{"n_layer": 16, "d_model": 128, "n_head": 2, "n_kv_head": 2, "head_dim": 64, "d_mlp": 448, "vocab_size": 1024, "activation": "tanh_gelu", "norm": "layernorm", "norm_place": "pre", "norm_eps": 1e-05, "positions": "learned", "qk_norm": true, "attn_scale": 0.125, "bias": "none", "tie_embeddings": true, "parallel_block": false, "init": "normal", "init_std_qkv": 0.0154, "init_std_o": 0.00272, "init_std_up": 0.0154, "init_std_down": 0.00272, "optimizer": "soap_variant", "lr": 0.00796, "beta1": 0.95, "beta2": 0.95, "weight_decay": 0.015, "lr_head": 0.011, "grad_clip": 1.0, "warmup_steps": 125, "schedule": "wsd", "decay_fraction": 1.0, "decay_shape": "linear", "final_lr_fraction": 0.0, "batch_tokens": 32768, "seq_len": 768, "doc_mask": true, "train_tokens": 121200000, "steps": 3699, "dataset": "wikipedia_en"}
Each number is 128 + 32 x the weight over its row's rms, rounded and kept within 0 to 255. Layers, rows and columns count from 0. Numbers have three digits each. The size before them is the row's rms in percent of the matrix's.

# layer 10 MLP down (transposed), 448x128, rms 0.22, rows 68-122, columns 0-127
098:148124143084159116084101131144112128146160111122159062111164176147070182123099135131189143118148181164134077059126105150154117142168097159192111130074176148163135189086151162113185151161134084131158082168133068112130095143138148076095148169154138088114123098120133115174093170165112116104116162072153121148133078124137052149189124107184080133080170121158138098120147147138143119111129
098:178188072213153088150144127123128133108097146165104145133136084139104110103087144114124063110141139125122163138122112136123170155142120132142044150196129091086130130137133154165102117162124145190093035114166139133111119144096176128115115097102112168128147134120130148077142076129169102148103145083182149100159092095106113153144089100081131100148120067166038077134132138085189123146103
104:090144101089129148149131160147128144186119094111089114155176137147098104106135145092175108179173201041140033068142156152067159137122108151122078089166144133136184160166134139162133123165126064181111198070163107107155138184093108150166158158106105105136099105131125164138109144105126120142125133097145078097107130103102096124142124134098146131119158124113081126125119088125075204156145
090:113114106097097116100116171079118113101111123141137159110128072185117020078168143171159087230149120111186141100133156108199104112130169161145157150143134138099147115154149084134087125153148122127130151112122142125158129102113060139120134174120163080164099090121162092106140113174121113203121170119090154118141128095133079142188153118147150181131171178139156066125166094152124170125133
115:128132115094165113145142149119087130076116187137161110137101097164140133117161125131116159137166177142141066138126108144125204142119122145093102172161133138162153155110117139114146083190111144165082149168170132030149135196135147111150167164151134127163111097122184222127118169103114116126117119026085105132089147109140145168060141099160123202152144084100114144123084131128116120171150
127:157157102123182101151116244141133112144117144124192159108143117178120125119134143082137106152132136121138116114068074130141117170112094151126154130098145105108096156132083150104133084142213156149094097138158144103079103116126126083102164138157141169234080129159143118146106152119164117187169132116133163146147132111153199185153149115085111125107189156167133123105184092086100130073130
099:122178116154125136158101077152175141143139121059118125144136166183156107084104152122160137157152145062154103187146117051120154124097140029107142154147138100072102127151119127146112135147136060168084188116141156116125130115118095140120090124085148144129082171154103137098144132085057152127134092101144178104128104093209143104163131138151143135108185150145162105110129108197180105122189
100:052096189115148082123106162087158115115143136106095126092152095106115096134163187066083104096143123106085133092085131135135144115136160112111127156131119095131082144071102193144130201096130055186092113103132109172122094156081124160104132152083162144153202094130103108220166131107141144099096069105075121126113109165071099104184116137133117116168103100147085129109138128115119109127120
091:126065142133124131188122031105113092144146144160167161094093060076084125119106166144099094126110140206146112163122111133093142107112100073125115088085151099078157142129088157086121176135157150131155093189041151151099093142095166061134136124121147125127118116091122113158134135137106155143115090107139106022115156078131091111141109134089143122142163137102121104097115130158128146055131
103:148137115142118193087158154104069072126182184070177141200115128161104136063139118145153134141135127143093162139145141087166152159174135156131113150120163164104176178081141123134136151178171099093072127128140118087135135123177183134156159073147144130100139205121145107071106134129147075140138066118104069167117128116114164092161119185181131087099103100143145098112121079105110105141166
112:150123172190101122105120142105121088110162190103032118076119159091129110097123161138132138082107097113170071132125126146096148097145074146147168131095130102126112126118135132141174128147103104084178133122095081131057138153193106105110120155147221162151132107166131144171147110102097070078158128161053082136176128176110111077143162118192158129144140112163126109132105143095151126158082
100:168128126153123119062142171136181130126157117123135134171094101191096109127127094179118153125110141112138147097184154099129080174139136149109049155169061127155095128117169154137119158109202123163105048148137154131136121148099148166106059107124136164140138079135145114168115189180102161163117111125079094134138122094159131141099093166075183133109164153120133102107133134059104217094123
107:124102108099097107123160136151172145176167158147110113108134138100159075079122152071145142089129119066185183103144139149197108141106102115161146133155115169160120119134152161084103100123137075052119143119164141191138165148097148097104141113124133126149123152139175187214164122159175155089130195097141085174104127147151094135103133186058107058081145132174107111142113123094120114141084
093:137165160131105108140109173115125090058112127105157101102150154089136125153178105123130113108120044057121079108099129129118184160145141135062158044128108129120055102106111172194163115141109147107142123148139085091149112068105084137135134163065119151133066100127139130113145138151068129135149185170164132069146094133137117164141137181140169134051126162146101113117140093163172092151115
100:146125121109139114131144052079085127146156102162064063149108095123137207109155121117118185143085070180138074154053098158127160129092087107162151158083126133099149204121093113085077104111142122134115120078137134124124165134122100108089121125113106130159171091160122164077113136135135180100154138102164108113168114152173092134122136083113130140062140086110172132142115144164104135175043
100:133127143084181186169071173124104141195140087144088139154157156090146122145169145110106175152121080164103131177121142172162100111135125151137168141165131153153180127107148145134141108126174132078149134103133111219148119072152162123124074143083137051108156112191149115059176078121147081132142104105109112150136089151123130089086133087133078094078099100135133105114096133080114099063106
083:103117138175155123111141193142198129224115097188135170118107162106109107111186139157121103110156175130080243146133156121126172128071132077129097123194127159148110145120123130174085168136098113106213183132146160133195132100153166140128141168124135142159126184089107133111108184135102117114132112151109111105104085128125107156103123145145091129130138135134151124107072085108121093170158
100:126113132185114147128146084145131149127114148109098136135152108114172157127122070167139180150133117120158114161126139063111161131063115158115150095141086078133077107163188103159121113128151086120161126155123077116155195065166047131146138146171207088111081172113143146148176099113112115130200183195119112123105100122160077155120173121175139108126134168178149120097111102124109119130053
103:169068169108113107144146153125147159154110136144102155231153109125121202147190120095145110108146153099142097131110109120132112161142070164139176101167107155128130093105164121102140115043099156193152072113144159168139100123125111125179063133086114088148170142125172026148097167103155152197117138136151075140137124176108150153179104110156143118097144145109135149120104114132103108102162
100:140163125105149094160171122159156116153158044162071106151134103178122174106160115132189140162117135145146169119086098145176129074123087139126181112136168140191123095122138137137140181113075143106135081149102124155111121064151138119110064179068171183144110122143090177139138119149139132136104110075103157128109166102092126075120107151206123151122139100109063077134136153148053130105178
095:077091085100149119143121113160080178110116147106141180156111103185117108143152110160061124087143093107111189075094140122065144110138146210162090081086145151096114145100175128149200125130129137115187101110113126126126176197127147080099121148170175183088157134151100109187149106180095131127135123141115085114110147135078125181156169170144104091167156138165091098119148147118126125087095
109:162104138200132117116168123153140177162095096057211132147127161113135123153083153177119126154056136104145120109116118146105124159095067118126136116154166154157115194093129090091186104135143148164130131105153132110132173154078132076125150137148103155148151081080107130084169085113111125164101107163151139177168168151113062185091080080094106155151108112131131126144167132120188172125059
093:097083118103102131125120107122143132139145137119176106185105116142137143105144167139107095167137144130124068142120156114071067172102074119116132208088101159187158112155101105138137112128104116126116087076147135109157158184160154147164100121106070165135115071108132135113097098155118075155180151110125123121200148193162102095171116137080145124045121093138111166050162164096139097122203
100:105169128111050092114168076058122164135085103161070144132158090176141212093144125127095154119137102141159096099078140165079105145135087159186119133125161121089136151106135162112134172146167172152137150146122134135185095188087213127148112100196146135187114136116161176116138125106137155126151125095086158135180160142151107155096124117136124107071069141115104139097121108155111175169110
112:105156165123151143099130147099114131100109118118102119116122130134154139080166113073066109069091100160126130153111104104085068160170081052214184116160153166162134085103103150128104086098103083076074140186154155157109129131147082163105138169108143145119166129131101152151148108113058123183115127080108133091051141168147109108136099155079082146110127089111151151102171153091174137143157
099:171113164116163090117187082081106169148149118085112152079122152095135139196123159139115174089119067119157141109093076156132085142087102118094190117151151153121113109123084164160172110101177158200129186130123148092172165153098153139115105147088103131122163123116116103126196123164182102124144113143126050124078075093112159143112108155086184136124138052184157142151114159135118112121156
093:156121127172085163103152153097177123183148100151170135143158178159205133109140112127122072177108140109141079128173082181094141087114108129080163119136088147112144169092114167085105119164128187098124107123119061158136101086118151128125150142127116119072211086107128097156105153119107052080093115097176156152141132115152158143035078102150157132150147122152120087093116140126147076113107
106:112110093172154187148146078181075156098102144167106087115083075150120105131113133116138124103082118070142066133141121077147152147110081078118155079145134099186165109103081101107099130117139086102133063119159177111061126162141106148131125148110118142102113103128162145068117124124109135129145139202129121066135083176165155071092139070127099189130108124114185097130089074105127163128176
100:176160138089157111117144131168158130097140098125120121117067149137084135113147155136172108103134084090154124164116112122154113052112125069145126076155147079117150097071157170152109155144108113123113128141143078116078087084177128157089100157186145144115187148109125170226063137081097086159083092091106163172128115148072143148112134114153096072133126157110175098086092174102147083144116
110:097139083187159109094174076157156157124069150138127172110145035147136126107094129111121122118155165183161136117160161137143145125106170144142158155065111114065150183150152150142080052181109147123186081100162103086169091142179114113110102143091169085097108154100097147099130159144148147129150095162173057127096141169097161088176133116146139097146144099137132091139135101136079149095098
114:165130151106101124163098164109102136110127155110149133087056144142105097110183181123077109152185094090151090155088199090186181133171160099058166131084155113127135072081115158114127142055061119073092140111147163134107142134122141110183159117171122107166135085157136142199147120098100109143096131125161176139208131134133124119125124110126155121177085109093165166125108169149137121130161
094:175067124144123149130162211172187186153100105137080196132160138131177079140124105133123145150175145139184142130142131088140090078145130136096099158164138103158129132155155107113045097119139174115186116061126103155169165153143074109104137139145188108110117165088165146128162157126128094091109109106175168149106120144176179148120128158126148067122110209168137118096094138114127150139168
093:156093089142064110179089064150141116126108145093209077150126105101179078139126169149146069102126204127114149154158110153158151123131126117120102066126135143134094082151158156187099127103154158163154165101162188138087083118158167114150154060087140175125077126115154066134116139128070129138168142107130125133130161121167064080145155117107131108135126167115138198103163153135135135182117
096:064087134090099139128083146150084156150107150069060126121121202091130119195152140075095121146155128171130095091075124180095167098110119101074134137130178145093148187122131186171131158132132151111181109103128159189111136044171097165143148122170205148128138096068123135137125113091141111129123100102127130167148141102134120114158173081140090121145169119153104126150084119148068162130115
102:139126122110105072085140102135153085163106079156175087152148150193117155141169147088095174166148126165178110144110085123139102157136113142108084178097103139143102165158084123174154131104143084091184117066128088105141109120125128147114162072164104143158088127102130121167143165116111147175187089108055079102117150160116137145167132088142134063099120166198177150137053131130142110066108
101:137140076182114194146121120145135172179119172085128086097146167150145127148113123134149089082116109127118125117124189197106084132105134141160162083070119135098114137142214136147149115129140105138064139117144099108082121105123125103104134103106165080126071163176136137179168082065108111143189134077061156171152203114148100168072182095150146115099076123164147120153131124139136152120149
106:122096131173179112149127115136141181161083124141102087152094128106103166091122128091097081124160148095093188142092209171114118107113120180132147130153144123127125130136154129188150128124129082125142165127061141187122067116097192144105093184132088120131156117157094160200148102138109081095177118128167129104181134170089110138144114183117088059078135159135105080174153110121135160135057
097:108111068112149079178169182097116116142133116150150143085155141066154068114105146197170147072108102094122137135215153140152109130128134145105126107147196140086093197103090135118099105088136070058126105115140139107146108093141127149089175103109114166140087101089095114114164106109092071149142109111118155144078109090087112162181099117085076134147070095081087094139147118115118116112152
115:096096109084084117195126122184164182117147089198140107167111109150083146051100089188129105131157078159107142093099120145141106107081126109147120112118113121136167124171166127124114133103097117128135155059157098142106152134134145145070071124118068112120126144145121155110069100095103110128142110134126154138164172099152097066174169142068080119106136119140075193192127110050165116151136
100:150131159179113131148069113194101132101162163112183094106135117131155094115112194182114141113146151126131180187189194131109169155157093196201144098084133132134108131131157157163091141133167115113099083131114194197152173128062107130138133154110160120086138118172095132147127133132220140119141101141127082115102124073084155082137095130139163139115170112145142094088128137100142081111145
091:171112122095080146161136074113094164139166158126091103090192150153118148136128088106099169130103134128139162169156134104077091117110136118135104145075172085117081126121086127156050177129114178131096093171132128167071147173201125116077121173106117158152098149114125121139074123162123161102034163140141078103096122126171125125149096156161219204131107124123103112132156132138133095153139
092:096082194142048119167125087169113141089158097140163105185093142144129117133116113130154113150108099060086101141125075100141165163146152113170068156082106132161113103132156177100063112094175077136080108139090158074109146173146098143183103087116141147149078118132125103145106181091140115095173135087183120186104137109115176159099143127096123122094115118052148142164093096120124139115097
108:150114100133132191166141148137058100104100127149133170175079099138109173157125141167123129135159114118160106125204089135164090085125157120106133150101046193178156145133107143058113068113059132101142134117118096116143137128152134127168145133148121163130118164158120183154161135117131137055136114148037144203099139125168195100120150083110117141120103117116090103182068162165122133120125
097:163098176117100076119101068134119074119139144132172098070155083173131077046117115089117076127129087088176124140143119169133131088152208118072130119202165122176141146074130129156136156138170154163139154138116157112107156106175104106117154179109117194131111119113110121113124144081107127101143064139150093206087137168139139124102152122099126097124114131079191143125124142085119163183142
099:089103081139138175139147037139087085157143131173135176161121100127096153161155188150109156187095159156137077120156104123166115125151080140051110091123147120122175113102112149130113113158135139109135084127144160121159167121055095109115087171133143129131111132071122119136145087140167173110101078132131078084049144174153105060127149121127161148079102087095156140143127149139183078187127
087:081148158126104124131092098182164107146129108125181129163092156097079170040163142130165132096079143081125147106131163128137150104122143041117111165098133161075107173105169138159110116141182148122126144082112131141098155157122114182163164099165136114105094133113124171154113151145105119169161143121082161115215077138123154099151159152071153099154087073081160149109178101157139079190123
095:124183093164153126145181106149133181162099169090103128076119052116099113117142103132133122103184115162137130089091093061118172121112179069130161200123091149115061100127146069110163074133109167094084136145132119129108126158107152127113091070148082116081156153139102132095157175083053158130153131166145177122096112142115119090152092101113130087125081175104133085150160175126164107143122
101:124117112153129120165106098191132098157076109116069103110176155141147190126130099132130122103144134099169130099155127107076150143086160129075129095135133135103170167132131193092080132081087107129128092097135100050128115090146097110151166147112156125108131135113135168135116146155131128127076060062168118129096114084050132090091120106155180144151098154132143168178205082102061104182166
094:060122112136117098191131127179138155167116166123155135143125102103157130140133166111139098159125155161146099095153177200124194177073162205143179115146129123134140061128079147103096101152154107082117174130163106100140138148109179134139140109156119158138129060139087125099130149122167127102171119086160149124119129077086173114082081100080144118162179152120064134124154117161085127038107
099:127126126097170118203118113108105138142134182113137109091101061145094152149239134088089092132101148104136127113127094139088105127094164145086128131094094124177076087142158148088124086118095168151102104154124054158164123098199170130143165133099115070127085151101157205132124170101144144133146123143188129148134092138112150154147107156082129069070101173122093121106164119171139130151082
103:130160155151071184120076141144139125192143172150083097170138141214096165160138149171091144118127106088108163083083063085161127085060091169141112215091149122111192154136138115119159102099095127124172185084088143124108127096125156097169135154142088080128103141128126093085116086111095136141155155086142152157124128162162148163130167127128128112132154098151158091160182182135164131122126
100:153114092094157142130111027172133096152128146100140122110064094085108107117066145057089130159105131173187117173088052158139198133081097150150111136127114133157154180138067131103100090100137168120167141146124154097118103182053089119151126113121106144149108113083151137109092129182143141115166141118176107143082139101143123153092109153124129094097103134128131153126069185118174080149156
097:137145133158166156075107094157105119132158131099118153125137085174115101170129186167105101125073113107136114154130130088086129078137104133083194209115130054116175112094120075180112106150110134165125119123098083061101115111178136142160137198098159148150082134141141100084187156076186129080125140139152079170105128100124077181100130156135158173059153137141093108149104137144120129101106
095:140078070107156116133172040118141111126069120175161179100113099118153151143076121116120114118121123100142170141150172157142101096102101089158067128124110123176098118144123108142128160136071098190117141104115137137106153158159180107105108041146158103145058126101093144144105135070157124205089120082122150154109119095155120081074172106105162118157174102109073095124085110142119119091186
104:123091080111096119116119114198128131056128160156124112124082085153154148142112142130124168102124165152092128088156174126148124114129117147102084094176110159086131151144146216139161132177109169156133129142155068151086063093127130088133134194118106144100105084140110165137111145147077156129107112087049124138184140163088170089151139150115159128107119215104103111152077159154111200109081
# layer 10 MLP up, 448x128, rms 0.214, rows 69-122, columns 0-127
098:177130129136146151116176147104049152145119101142167138138130120123139077168137143071139126082127057139104109148150151105145103130147106133166132058130060121117103142169160144098045136091139087165099158132137113063153133186090139164141113100119031135117152099104189158156200164137176093190103137140122107172088134153190134162125164091114127135135150092154110089147150136137181120126102
095:104155123137144162100184148086095113088123147114070129076141181146098159141092165124105123080156102100185102127132135094147080142183151152089114098107110078109121080090120134158203072112135126112123091149122158122075108145164040177112127137172121200120138176123045121122167117107172150094135080112123175113153127154167128086187073132167124160104161131139101107137102091100144119141090
094:035103106135107122134102075102116158161176143186142178113135096120132162068121143131106137146108109191112190170090110198101155095173147134137147163149173105136097161121093161118110099112155120054075097137079076136105123146171177165162179130112149171135141104091147117174074078172124123120132117092146167158143162120103131150082097125102085100089122145092065116127126153177124165130102
110:062148093122107132133161160153195116098082132099173173190089114114140120115136105075093163189113185070093118131154147157087150114136142155124152125128080096111068161124093104131081095162100080164150136162094142139127190139133145170160048110130122138112118138145178114128159131160125198091120134165129113147093182151134074131151138112121043158094177158148155131068109138130074112110133
102:134163191167134149119110061128096116122125093129110139195121132147125104109142146144104148122108120096144169115215170108129149116129193144195169148110100193159125141083160140123164126136101067117184101102112153116147145141124134166170151155103096077082183175127132138103144075133132085118114130180138112172082143087147078108162083166169170084150095118142132143203075149186130138137075
092:128098146131116062108181153142111105094139124208144116075079098060146118143083133108079194057095102166167157142108168158118095138134193144173113118116125163133150144119146100163106095142143192127130070109159112124114089103115094098150170146166138145165175097167176144098140198138204117112046126146111120123117126152055118089102124161142109131144154133141111094135160129157133171107141
107:158159049175164116147137185099140139145131136186083092143106085126139108116122138137153157132126047107156129169127150172104130167075146115196135128103103074139126086136124096100161112159141173191136161114110143057178155129120149103112138164142102158105117151129153124114114070160216109138140117130122130188102102107113148106114153164116209107117127154126213134046114135146131161178135
093:098163134125128101180030135100104175153182154084131127112124092176148136098093052066100164094114169105125134084094121129157113145196116088100130137096066076148198091158156139151138130136138156096139146076148085165150167178096155154135184106142146113134136167184100093119156120131154105133108133114148135154166171147103160147103126114098091110136125083117057146082168180131119115143086
104:122124063137103121096179100111181141148141117111151160169117116136133084142124112103132158155160108127104075064100111114146089073190189154132106141092178124079113168169135118159133086178147082098063140167108140152093218160103164084123093185139061189137149119113158153167068152150074144092161136131162122171080113124104110134130125160106146166133107146140081109142091120106134126157175
107:169057109177144108154131163097179149155077048077140155149086095140097105169125099174174128175128187125111093105135111135107135144155135073138113141078150120123107133187133118146131148161078182107112144102096175148145133102176183110201163130108114112161162060159104113074145161107112119122086115154108078105176102153116175177193072160174125149120145147142125086135141143117112140125156
104:107100130138089100152101136115157155154206097082152142105151121112128174088167158143072167113119109103157089151113136161083163133158109147136145174091110123060117132100084159108089100139121117102142176165104124056140074151111095162122112107168121096101151196152158071137135135133153133055176134162094141185164177049140144107173131119064145139149129199152105142145114070135150147151098
103:105080138093125154156105093161111081086108143109084132128092079152151136127083118165102091102207134175104153159096107139182156117135171094108072155132111118119121168180139124157141070192135096090138121120119108104113088140114140127146151172127065117141088159158067062116132104119113128126105124117131197072157125138200175142111157156202130081140173149091141078146080140120098154071157
094:105158049127181159115189098127090134138143165206112105133159129115126055102113063165139093167123167097088179124149108131083069085148102080089155092130136140115168180086172108123174154107089101141142122137127122134141152092126089183105143128164125146184169178113134165124069138116165171095084079118163169122131098139133149099146106185131108122145150081116147132166112137101116184098087
100:086144118069163191137160111086101107056096167084112148114213156130117165102151104133160138121127104096094160139144109068125126155124102118162108131121142077101104166131174145158174090125077117151142143090115189119130131121090116126189135113126156146106159142170115147109147115113179097076080081132128155123139139107098188140129077106110176161186123149152101129071174054144134120192193
114:160120127200066192157098093084155079132135142140176140078122141108100115150121096191145112135117135104165110135136126119112089080108150069144169087055119144121189079144121090130130166131166133135076120133147137144133083141090119135125117072124158101133168100113122121090212112176138082147105162204187124082148089111146073140138122144099175144149190162083096111131149126136170083130141
098:139063131117088163145069198129144137145144138129072136156170129141117173106155191135126140106089126141110157120108112153123120044120127097176152125136085096107136138131131034176128131189155116174138227106165202132119120119068101136113219150123092116100117120111122110081141089119125130156089075118117100115117155078120125140130115122057139138155135097146168133128141133106175066125127
100:089176145065082139098109129179125157115129150168096065105155112151109100053154164152114097171137133127119115104095142153168177118157091088098167134104114138157161183176087063147085142127116087160141132117115136097070097153145160165200082089110137178178114121096125120144174176149133144084137113099130198181125151145065166148135162190149115126121131156068160106110171127143118133132117
098:064082122092130105149089115138145131138111115103162151113110148158140172065045168157094081124100102116087175128140135081079155147135178128132153110130137136090115224094152139091087105113119097073128066137116164137105131123097091167144195141177165109145137154191119168093168137167114110120127129118166127093140135122171218119130103084124139160111171115124115092156111159078179153076116
087:102115123087145148106084109097155161135152072176103195144169130157134121106191179087115075123113166093164105142102145109116059175161090133113121151155090222139113061135120142126149096165128140112130121123077085126137150176173152079098142182143106081122129164101115091141101132138064185137125138142176112166145090122076144134193053165155152172154176109106129110124118129119128144117103
090:123132117111115100132121117081074109170064137119183090115158102141148161078140165175125169101164152122114107094134120137186099010139117155126162174131107149149138121130124106147092115073133083115146116157144191126069081087112164175073178114138061120125112096157136118146134145097130119125114081114141195156135106175211160160129172081143144183108152121144176100137134125164155144139097
099:120107151142166091152101130125107142120110104139121145165168121138112155145073192147164160147101065119099090093158129115133145112100139133130115163147100145135169154134144135121125131066187070142127182137095104107150178155116055069160129100138094157177096075114199155099110144181187076083161119122123103171150166092060149154140127144077068135115114133115101032119145124097173099163119
091:068093121100096103025180164059139123116099130181122163139162083149137140108101127073099124130146083109155149108092153158165135108114171134070108182116140158166144110113096154138135112225110089109130117093119219129160090164154153159137164126170152160136130149116139103133101125174104136124138141164175140088120128143136097160093097113118086128169114163101111093155101117073072067097140
102:071213090134100179078113091143127137120165150148158113150162124124183107134112183175168155121147097146161171112079128118171132174142116137113085086166100161159136136164159111137199135117129159114138116131083066195143165115122108149178121124107102144148076138152054077142100089110111149111149154157139127076129050168165188137171126099149111171146172098124165078122098144108124120166144
121:095204127161133158167120101075102155091164169104119163131079089135090124125165141069084105148131101112116141113152157120168135110109090159150123074097175133135169116154101135095152124199092091063158141151131099099177117167130142144108164163075118113134093050175149133147110119187102152149196136170126095150139130112144143057092114136100039130104186088145128161094145117166145118126112
102:130116115126133109180133167111157119111148112086176068133160101175163150076112151154096157103109165093168168129136167162190087144167084097135119177185122115141130136171135097116148102141091138132072103151155110151111154186108136180053062095123117064169123142116152124142103166089152174114099160164121183103099128193115145104147107118168109106191114121133116048153109148148114134192087
101:093115129122114114098138148085109099116163111100094146102148129139071116080122158127141147144064128084173130095064119143116174169130136137102102105183143110138166075117138135021149123138064070156112203130109121141116116156147112146108101116131116172200127152120145072107151060087171158122113143148124142140182116141140109116178132119145125163099189099135114164085080074175177103163070
107:163165125136128160091117097123087123127126143098123107157115094153134129087117105142167169077073092138110106094178097151166091138145087085128142140148154128170122117136165117084159129144095123100139091092197081094204163056141179137135115135079132131099128147110118084176088204126166116153148199100077111143114083147135151079149115166103185161104164106090102124139203120143087111094067
103:096105149157149144106156108103127143125075176198148147135136113066122097193143104111138179166195124163157137133152133138138174166115177168157152115122160105100150125144107146161123126068108085132144121075052163181103128161132159122134065094146166117087100088118173109122170176115134188154070163104169130113096163149123163095126112115093184192169159164053107149124159121092125130122144
113:128108132132140143122108157123189169147100087124133120130182146069117115101100138196124153149107114089088091081147136114107157130124111114107085183146090139108137161113123154184206091183124108120102104171083171103091114122083152214120059135046147155100143130126114089123123118108147149082096154172136161116170184094111181136143133085089184113175079147173146125141187138103143120124165
100:122139146103129118158144155145136096123130150133080152088050078126078130103107130124110150108174186125189138106156148119128095061122120172116085149080162093100125102186098089137222101202098154119123120157135137110133133159155098177116134090147128138087152150154162089092188090134178126140097149148143123130152133168138166152169124147075080083140112183150192143133139099099037122108108
114:090123137154108166148152145098137107141194093158139087134077120133098145140124132075099120164211061095122137178128116099139134145113168107048174094116160142113169155114192099141155145114122082097124111165122145165086166117096142178174121093147106145189133132138220093112106137122117150131134101054102070167146169174124164121136170070131170123131113069118123119105124104164076162139134
092:099124133126147107074123148041161105132112131147093084124149133093048156131058116157129088124072113173135160155179103172127099077090087120081130110131107151095151157121131146135158135121120123080156077137152139144163176147102043140109167129166097090120167118131108181136175130089144168169119097133133160114197129178106182146090136142187159176115135128153128212155141128099154098109147
098:183180131128083109116110127133200148138169110202114107123185143159131099094093214101157102121128184107140119106152129133145105141133096118170140103189142102116104176133105139127063062077166127127158080127160097214158105096108093077152115092099114116136175155156085126124128094157118142131122138159117112099135095124111133203123076096121128095125139154091077109165137184146178103183124
114:110082112109136145128166150092066073073081150145098164127107086116129145103151122128086144147114093113153138153191156145135148141124122140173108152161108128104135121139109125168137115115146117161110181172096157114136130068119175172169104161143184135127123054211178076120087113084179133098097103173159102144108147150098075093122148157136123143216090160068162114093198179105121138111114
100:051085153099155128095117109160132124105207069102182065117087125118162125125165069119104159079111105081114090142197123146120124114129106158174171133126148136109111106161195100138126164095135194124137197109135119150161056054106095140144081137133120130123095142173163129107112144140093124138177115184123094112112149118091121123147123145114123186107172148095077113161126203164130104138115
100:117147172118074121136173212141177112158178115094121155100184140132155112078146099163128132094106123066148140169133037162166119079175138135160148115129086130083114138130127126119113133147084111208142114124129101111105082134139100159126100137126055136111166178159168095127134152063101165135128138202168118123145174088106069140167106138091166164129111066108127134152157114119109171094092
105:162118116153155152102201125118124093059133169170099057127079122128102111135160121122154186151102154106192133103071138142097151120168113095097191110054121106123154092105129168167140110157135116128089075197133113119139126114128153123148106114076150078132133137215140154123134142139152140182105129177174158119157088103116161114139132138153129101085074087120176168135163092086080184116081
113:111109131151176173114104082118144114094085116119124144165113154120149163137090144170143152092076072099187125113088138186095118096053066143111118142139137136095158136110136142190205067117143175122097115160120120114173129152112107137094123084113207107096162190128178122066167172122119177118104115108139178110115139111101167151180070114163155120081146123202121114176130127141144137099120
099:112103102125152127124157118089128134093099098112110166154153047104125142145123114102138179142090155191192093154093104106168124103170155153080197160169137150124149086127164140108139132157114111082126159122154142107118084128168126141083150175129087105075107112121103120127119123105211145179098123137106187086141146140143164172113193133102127132145188171107150060094118126215114151182069
087:150111146139150165113131149044117116139159117102185139149146100152109147110149129145161142143068140099106137165106160082144146113103129102147177104117063111100089126079134166103184156138105160116119145143045209095165113172133127110158203111117156106158114137162162129137181138120100171131155173136074173120157101199154118127122135144182046100077146155146146123153154136160079090143070
095:050147083166146099172124108076122155160094078205103063141136105111142125132093110097126118139071078129157112152145120163076120169105095158097167083155146148153140132189107086134184155171129121121142119111141145143168110100146164089133102147106132136142159101092159085130182160161187165160135156156115119057157144142111100070184145148138134149133110137081188192108155161152064143134123
107:071133116106136144118102135128169089149101123119116123148168114109112154077133090221122113114181100074149133081092129101162089126149123105198115163101164134158142074075188116143153102181070128185128143135107067107122137187116119159099105089162140127134139112207140066088144083058151155145140101118120175133114125078093074131156164155086180162164161108119134119137122163086151118115129
104:129140147085183076182136060050130098105120142073160138093071115168077133194107147171121145073119100151124136083104085082132103128175138145124110176187141094097167122175143092115083118161162158122150120148080142197157184099090135112087095132125058103094106158164093142120091135094153127150123169149160190134114134145135132108192139112125117126118103177133145114117139123180093096122117
090:160134168128114150116158124137159091138093120008147119208134112118153098115100135144123097075168103105148149114092156158118162093143118149142152075083090145101098166183124090145130116113140117153047095150046103086116113156129123149137111117120126142174147070100144099185155126030175132143100156124156169130131147133132138146194122160116103173165091123151152088090116125091111133119079
087:152138156115108066077125144191160108158111169158134098163089130148156113160171131154190161130118092138103134172121102134068083141147140133173053149159061093062139165152127082158141087151077122105087139112109191101171134172108126166122190121156126113114161113115152107195137079113148135140186067173109094118119161154160124136082188115134103153125148108117088112175099127121127147113072
101:161132175122137137119109138146168150151126125169117082119139149167183144129157150129092212115107127084151133171067176155214123096133089178082119139159098098110104115131104188126115124115096067176103124098069103124098099147080137158126162083104111139076125110099157074163118136081121101176160150113067122178105121118102152135163105096155123171141175081128136139150064146144078117194093
101:149091081137078130132088177087153161181071152187118155139156126093154065149156089118085112105173174100142144092099129143127110116211102105165074118123136151112095166123133105127139142110107109137097162161097201156127159102102106144175141118157119143122221108136118084094097172118128113128141072118150118115066127144102117149130132137119156080117119106051175096159143121113050177179125
096:176132105099072130147118208108106051082125171107147137142116089145113140102101146092081153127113136087153147158124118133125167148169119162166120136104174118094094106144130077109138032135158156173133141152108129145154120073094093134108108083111133149085137124150139131106183143092171120064150151114096181122179087129105105095109187155143130175153115138158144058142062164179128082123062
094:098138103115137120073134080129162169134134147110180145119100091151087168095080150204198092169082110150101140052124167082129112091071126090116118140149129149138175102125053062143120115145154127142111123102145133110109146130142154125112085125130107121150106062171145114094148097055132148126084146106124170123132124115154203145117101057137113183105170129191099146180123161170154157128088
102:076143106149127168095152154104128100094158123176185167190113130103141211175053144095142095137165109107138140098195135089140127102104113150131120176141166105138118093121070095123107143126084149141138149074084163106140113131128097123138100167119066134129118109130141193099041111113108076079105130096165088144159097155107127123160129112114063156168128120177084140070135152180119159132076
092:115151135084092135082160172166203147110122097112085099187129143154090163121159164169094131111053109149110126099158123073106138132150099186091153100151156160085118113172171116085092129162154129129138069097103099101098150140133142081103124135096124135116058163127158078128113152107122173087114159156109075133098057150138114186176179166087158186084106115078132144128141138162099159104102
091:129144136127091118093077086147154120097105106119118194109120149171131048095114057154088143197141154066148142147220149133126090129129090122156134136154133122141123107172111174115151122119150159148093126161126096168181125166076130118129077160102171102132172129123135098163115164154157146116120162121087105116137053123076136174095081179060175117110097143074164141156195163123144128109141
098:134148130108126155110141130146145091122142118065106134148171185119130131092176125210208105147141069101138162148170177174133103176119096126122159145132103100124199158125160203154152122119125154146123096124120106159117048155145108083130111138098098159082192148175070077128165065169102184114129110105107111082207155137122157150146112159137113146143128137088169125105173145126104095165117
105:049114086137126099126145180102085142082119123141127187129135135100102151107086162117114145173130133125156089150123150122134106130119134155142134136113106167146181193118182100126171133151170104157100127090174166129078175118144106168095107141191122168109120160139120106166150111117173179046142124164136125092094165124145126090132114196039119111051121160079095118110195103085109184113123